{
  "n_layer": 14,
  "activation": "geglu",
  "positions": "rope",
  "init_std_down": 0.0,
  "decay_fraction": 1.0,
  "batch_tokens": 131072
}
Each number is 128 + 32 x the weight over its row's rms, rounded and kept within 0 to 255. Layers, rows and columns count from 0. The size above them is the row's rms in percent of the matrix's.

# layer 10 attention key, 256x256, rms 0.0445, rows 143-167, columns 64-127
size [ 92 138 102  89  75  66  87  74  82 108  84  82  88  92  97  98  92  95  87  94  94  97  95  99  99]
[[154 110 102 125 163 141 105 146 127 118 112 119 131  63 186 142 168 167  46 117 108  78  93 100 128 190 205 130 143 153  93 151 102 150 112  86 150 124 137 116 120 139 146 106  99 121 114 155  98 122 113 115 100  91  97 156 104 126 130  81 123 159  85 134]
 [114 128  90 205 151 115 138 164 108  89 106 139 163 135  99 182 125 168  87 157 138 123 172 155 157 178 121  95 153 167 144 155 153 128 112 108 154 206 159 144 137 173 142 175 154 124 139 148 139 147 127 148  70  80 174 152 125 105 139 144 104 111 122 151]
 [107 148 142  18 104 120 124 137 152 129 137 157  88 118 102  32 126  97 149 117  69 133  87 104 126  75  61 150  75  70  89 147  93 129 129 135 101  93 121 112 105 112  78 115  72 117 161 129 100  62  82  89 120 124  16  91 110 121 159  92 107 146 110 101]
 [135 119 169 126 120 114 141  99  98 123 165 105 136 119 131 154 132 189  87 111 136 164  90 163 100 152 130 151 159 107 138 134 101 135 114 117 112  76 132 107 110  77 110  87 116 140 135 115 118 192 185 136 116 151  74  91 143 110 129 103 127 101 201 147]
 [120  98 133  80 174  81  96 131 108 154 160 133  90  84 135 115 151 145 121 115 121 176 147  99  85 138  77 181 130 141 128 120  88 155 123  99  91 107 114 135 114 154 112 106 108  89 133  93  97 121 229 130 132 103  50  91 133 174 158  72 148 126 127 127]
 [127 136 151 185 102 162 157 124 140 104 175 121 200 177 167 145 107 154 127 108 161 176 147 148 176 130 172  84 194 154 103 150 172 134 122  71 191 151 140 119 119 119 165 146 148 110 108 133 113 153 137 127 129 104 134 159 168 234 131 118 157 171 145 148]
 [124 131  86 202 131 115 108 178 106  89 116 122 156 140 149 136 146 116 128 148 155 155 135 153 159 180 103 143 182 166 127 140 145 114 148 119 202 200 134  81 161 189 167 178 142 142 119 150 130 140 116 160 102 147 134 165 111 128 122 152 111 104 157 205]
 [ 77  84 113 127 111  87 104 126 158  91 129  76 104  81 136  51 115  78 127 114 109  99 121 110 104 157  95 111 121 144  93 145 123 148  57 137 129 145 148 103 129  79 115 148 138 146 145 132  78 161 159  69  67 144  88 117  98 114  95 153  53 141 111 130]
 [ 96 136  92  94  62 103 136  90 148 173 102 121  54  66  99 104 154  73 124 119 122 119 147 146  99  99 135 178 132 100 105 151 131  56 128 137  88  83  82 152 136 105  97 134 113 170 142 132 133 118 184 106 115 100 106  78 131 119 124 134 128 139 127 121]
 [141 118 129 192 137 105 138 135 152 152 135 133 185 111 129 193 122 148 136 192  53 110 157  85 149 126 103 122 132 142 132 121 184 131 121 124 131 161 171  99 125 181  77 168 146 155 124  99  82 162  92 127  73 133 176 161 134 125 112 124 106 124  97  97]
 [ 67 148  75 167  81 110  94 133 101  80  90 117 148 146 140 122  96 137  99 113 127  96 145 147 121 196 112 113 141 142 112 151 114 107 102 106 111 160 125 115 126 156 134 136 103 151 123 140 163  89 127 123  78  88 153 133  88  18  97 127  80 124 150 159]
 [ 47 111  88 136 164 115 119 153 157  85  98  95  93 113 132  79 104 172  77 180  97 101 145 202  98 143 167 112 105 118 142 134 141 123  54 143 127 106 129 202 148 143 105 157 135 147 144 148 156 181 123 128 142 115 138  95  96 147 161 134  62  73 103 109]
 [164 143 197 118  78 191  98 133 111 191 148 101 133 137 125  54 133 154 163 145 153 132 127 164 133  95 157 193 158 146 110 140 123 150 155 143  93  96 123 114  75 153 174  82 105 155 140 171 142 168 104  54 170 122 130 150 160 133 151 137 157 160 149 151]
 [190 119 114  51  98 149 102 116 108 169 116 161 120 125 160 108 130  92 146  87 171 178  99 132  94 141  93 146 106 124 139 121 121 124 137 147 122 109 170 113 122  87 182  70 112  94 125 103 173  87 134  87 141 195 114  56 159 185  93 148 143 116 133  97]
 [110 176 124 116 119 177 114 129 178 158 115  91 115 104 125 149  47 170 179  88 116 107  75 145 101 104 154 134 146 143 121 195 167  86 118 190 150 139 165 120 167 179 137 104 116 134 142 146 128 128 127 161 124 142 160 126 175  92 203 130 101 150  92  71]
 [112 138 162 114 112 165  87 182 110 103 121 118 126 140 134  81 161 105 169 139 131 119 140  97 155 105 172 113 190 103 124 179 110  60 106 142  90 125 107 210 156 133 179 161 152 165 102 197 132 154 138  98  78 122 145 136 158  32 124 167 144 143 194 106]
 [106  59  79 158 138 169 121 100  94 121  63 186 131 107 207  97 120 140 129 198 147 127 102  65 143 125 150 138 163 120 115 129 114  83 109 150 165 199 145 170 147 154 111 146 139 150 109  85  93 166 170 119 120 103 117 115  72 105 147  83 112 146 139 197]
 [159 151 136 138 139 120 105 137 115 158 151 100 112 156 188 154 156 179  74  92 102 204 142 151 128 115  76 132 173 155 193 186 170 114  84 103 155 107  82 163 128 112  87 167 173 128 197 112 161 127 116  97  99 157 147  84 111  96 154 125  99  84 153 173]
 [106  91 150 165  66 166 119 146 172  83  76 105 140 144 128  87  94 128 126 166 126 110 172 120  83 154  95 128 131 115 120 161 122 151  72 134  76 152 137 143 103 126 119 111 154  83 109 113 116 129 120 127 101 176 150  80 115 123 163 114 139 128  85  80]
 [127 132  71 133 141 103 142  71  91 139 136 155 144  50 132  95 171  86 168 114 142 122 156 111 164 119 136 164 121  76 101 147 139 106 161 179 154 115 132 159 138 160  98 134 147  81  74 106 136 245 111 147 146 128  89 116 119 141 107 136  81 213 137 154]
 [128 119 105 117 132  97 147 136 173  69 107 157 101 110 123 118 144 128 134  86 100 161 128 157 165 110  83 144 117  54  90 108 132 138  96 127 130  97 101 101  79 137 157 118 126 125  58 103 129 144 112  57 181  99 140 120  86 114 106  94  63  99 171 142]
 [142 113 192 107 127 127 139 141  86  89 174 105 120 130 120 153 123 137 133 149 137 115 136 184 147 164  97 100 212 146 139 154 142 121 140 164 167 146 130 160  96 181 190 168 182 126 181  99  43 160  92 130 169 140 116  97 157 138  93 210 147 115 117 110]
 [149 156 140  76 140 119 153 175 103 100 157 119  56 116 154  83 178 153  70  86 147 153 137 114 133 132 114 109 109 129 138  99 111 167 121 157 150 197 154 132 138 108 149 107  84  70 115  89 141  73 131  94 199  83 107  92 132  95 138 149 117 203 188 134]
 [110 138 122 139 128 126 123 150 119 157 150  78 100 110 157 114  86 128 160 117 102  92 158 118 126 118 119 124 142 155 166 136 166 125 104 176  48  97 109  92 165 124  90 116 155 145 160 127 121 159  83 179 188 114 113 135 117 102 102 182  98  94 138  92]
 [208 111 146 159 156 158 137 112 150 164 140 134  82  92 121 108  90 153 183 127 129  98 117  86 148  73 142 119 104 110 139  85  95 171 131 134 139 117 106  66 157 127 129 117 133 131 145  76 132 115 139 110 154 101 131  78  79 133 131 168 178 122 147  91]]
# layer 10 attention query, 256x256, rms 0.0437, rows 144-167, columns 64-127
size [140 103 106 104  88  91 105 102  95 130  98 104  95  99  97  94  97  93 104  94  98  99  96  96]
[[136 183 135 134  90 118 150 162 152  75  54 151 154 180 116 138  96 156 132 185 128 143 169  82 168  97  99 157 120  98 124  58 111 142  58 136 119 122 195  71 157 108 112 116 136 161 159 131 106 169 154 125 122  97 143 130 183 116 189 128  99 124 144 103]
 [ 99  95 114 126 140 103 112 101 166 145 214 109  87  74 121 162 181 130 111  79 106 110  54  81  87 106 102 103 130 119 145 184  88 114 203 114 124 153  78 163  85  70 140  84 111 120 147  99 146 123 118 131 127 134 152 118 142 167  85 102 142 126 138 119]
 [120 120 111 170 174 104  83  84 118 155 114  90 113 108 195 129 127  96 114 138 168 129 146 163 141 240  96  98 152 123  92 162 117  86 100  70 166 157 127 113 155 147  83 167 173 136 136  92 132 154 169  98 122 145 121  91 104 144  81 172 185 110 121  90]
 [161 104 115 191 157  71 121  70 114  94 133 102 122 104 136 119 143 108 121 142 170  91 147 155 138 206  88  87 164  68 136 146  76 108 131  91 143 122 126 135 127 103  68 135 126 154 111  98 110 157 128  86 126 144 115  49 111 134  89 160 145 108 115  81]
 [144 185 127  98 127 120 143 221 121 136  71 131 133 151 148 185 104 167 156 188 129 127 154  98 201 167 113 166 159 109 133 114 147 154  75 140 121 144 163 113 183 212 147 143 186 190 165 126 172 141 143 153 167 148 146 176 180  93 147 151 142 120 125  88]
 [133 129 140 160 200 134 127 140 155 162  68 196 161 138 152 103 111  81 107 107 182 125 132 141 162 180 116 130 139 147 101 160 107 125 100  92 119 122  95  74 188 128  90 151 185 194 129  88 168  99 137 124 145 150 151 112 153  97 165 171 230 133 153 109]
 [151 104  97 115 161 147  86  94 124 221 130 131  69 112 142 114  67 141  76 100 147 110  50 132  93  62 124 114 135 136  87 112 137 119 150 143  94  88 117  97 134 133 127  91  32  84 121  96 118  86 119 190  85 131 124 115  98 140  70 107 149  85  96 110]
 [104 123 127   9 124 110 126  83 113 138 139  94 124  86  82 163 117 103  98 137 138 126 124 124  94  56 140 116 114 138 116  71 122 148 158 151 116 137  87 148  96  82 136  96  96  95  79 108 104  92 150  85 159 130 124  89  35 185 137  84  92 151 103 136]
 [108 127 147 129 197 126 156 132 149  84  92 133 111 114 141 127 163 156 130  75 160 141 110 166  86  80 148 112 137 141 208 141  82 169 140 125 155 204 116 144 163 107  66 140 147 144 148 188 122  86 177 163 118 189 139 139 180  99 155 110 128 133 141 108]
 [155 116 131 123 177 121 137 123 131 141 140 126  74  98  95  82 172  90  81  89  84 138  90 117 104 115 164 127  53 100 111 147 100 130 165 155 110  76  91 132 121  75 115  97  68 125 127 137 148 107 135 116 127 123 117 120 128 150 118 155  76 141  78 113]
 [211  92 161  99 140  94 129 114  89 131 118 130  95 130 131 149 105  79 114  85 146  76  87  86 149 107 104 153 155 130 139 168 126 120 140 128 114 112 104  60 128 145 128  68 128 181  83  95  82 132 128 176  73 124  54 143 113  62 162 100 103 118 134 107]
 [125 125 151 135 138 112 147 153  67 159 108 144 111 138 115 180 146 112 170 154  83 124 174 153 143  88 172 123 137 144 153 110 118 145 147 144 125 160 121 110 150  31 142 113 123 125 172 132 146 122 151 159 130 106 112  94 171 132 102 119  50  47 116 142]
 [130  90 177  78 111  77 118 172 103  87  93 124  87 120  78 140 119  78 108 135 164 100 161 107 148  74 118 132  79 123 122  89  85  86 140 133 142  87 109 145 112 142 107 179 155 117 108 192 131 169 102 100 117 101 134 104  74  89 144  86  86  92 108 116]
 [119 152 154 135 153  85 135 171 120 155  80 133 154 118  79 120 191 119  97 162 114  85 171  96 151 105  84 110 120 107 161 155 143 159 169 170  75  94 149 105 135 153 114 102 163 120 131  84 140 182 123 117  94 144 104 136 113 131 158 120 129 137 123 132]
 [131 143 194 179  33 175  42 130 146 144 122 152 144 136 149 119  79 166 134 173 110 113 133 169 119 135 140 170 133 138 129 183  87 127 167 115 194 114 128  85  98  94 127  89 119 125 146 194 163 126 112 114 186 103 125 111 168 125 145 171 149  73 136 122]
 [123 194 120  66 107 101 163 112  65 152  93 137 162 158 128 127  89 129  89  66 155 137 219 147 140 128 148 130 165 172 104 192 164 101 153 100 145 125 130 135 136  96 127 139 170 132 149 186 120  87 184 161 103  93 154 119 137 138  99 152 144 184 119 101]
 [144 180 152 122 136 112 125 128 132 116 103 161 124 139 123 159 124 105 106 152 140  76 117 116 103 156 173  86 146 136 127 157  95 100 129 113 189 160 126  91 126 131 105  85 135 104  97 155 120 146 184  76 136  91 157 105 140 150  98 141 156 141 110 101]
 [ 92  97 107 114 161 115 175 151  83  88 141 171 137 115 149  92 142 110  93 176 116 129 118  90  85  78 150  98 164 134 117 117 115 102 151 113 171  86 103 144 137 125  91 130 121 200  92 143  90 160 138  76 151  95 134  89 101  97 122 111  80  75 101 117]
 [ 96 104 164 126 113 116 158 172  88 162  75 135  92 166 103 168 146 146 162 191  81 157 109  80  78  62 169 108 124 133 138 141 122 163 139 113 124 126 118 120 105  87 131 183 169 184 124 132  68  74 130 100 108 100 132 127 137 137 146 111 133 172 170  90]
 [132 173  88 125  43 140 116 101 168 118 139  98 125 147 106 114 176 124 126 121 151 141  82 130  25 143 169 126  82 151  71 122  73 141 179 134 149 151 144 142 181 117  70 130 146 114 171  66 134 160 126 117 147 138 142 107 135 128 120 132 170 116 123 154]
 [164 155 136 163  85 152  89 178 145 182  56 126 115 156 126  65 103  73 159  88 124 163 200  92 111 131 147 157  72 113 112 178 120 135 106 114 115 149 100 125 186 136 125 111  69 163 103 102 165 127 112 179 112 103 134 166 165 139 124 144  90 125 130 126]
 [114  84 117 129 125 132 135  87 132 156  91 114 176 126  58 126  96  91  87 106 119 129 147 134 117  71 146 175 118 140 128 143 113 144 127 128 140  89 121 142  86 147 124 102 112 164 115 174 164 171  73  99 117 107 129  98 128 129 123 117 158  92  82 100]
 [123  82  94 158 117 114 132  93 107 154 138 133 129 131  94 138 192 168 128 156 167 133 113 114 129 136 170 152 122 102 160 148 120 171 158 148 191 173 115 150 155 136 146  85  62  61 177  94 138 139  75 110 156 115 169 144 116 147 147 151 176 184  92 133]
 [156 101 134 104 141  49 172 137  77 110 119 151 139 123 139 170 156 118 122 157  59 188 134 157 138 131 101 117 141 135 158  90 172  89 121 121 141 178  93 203 156  92 103  95 188 181 122 193  91 112  76 166 127 143 154 157 189 198 108  86 162 158 100 120]]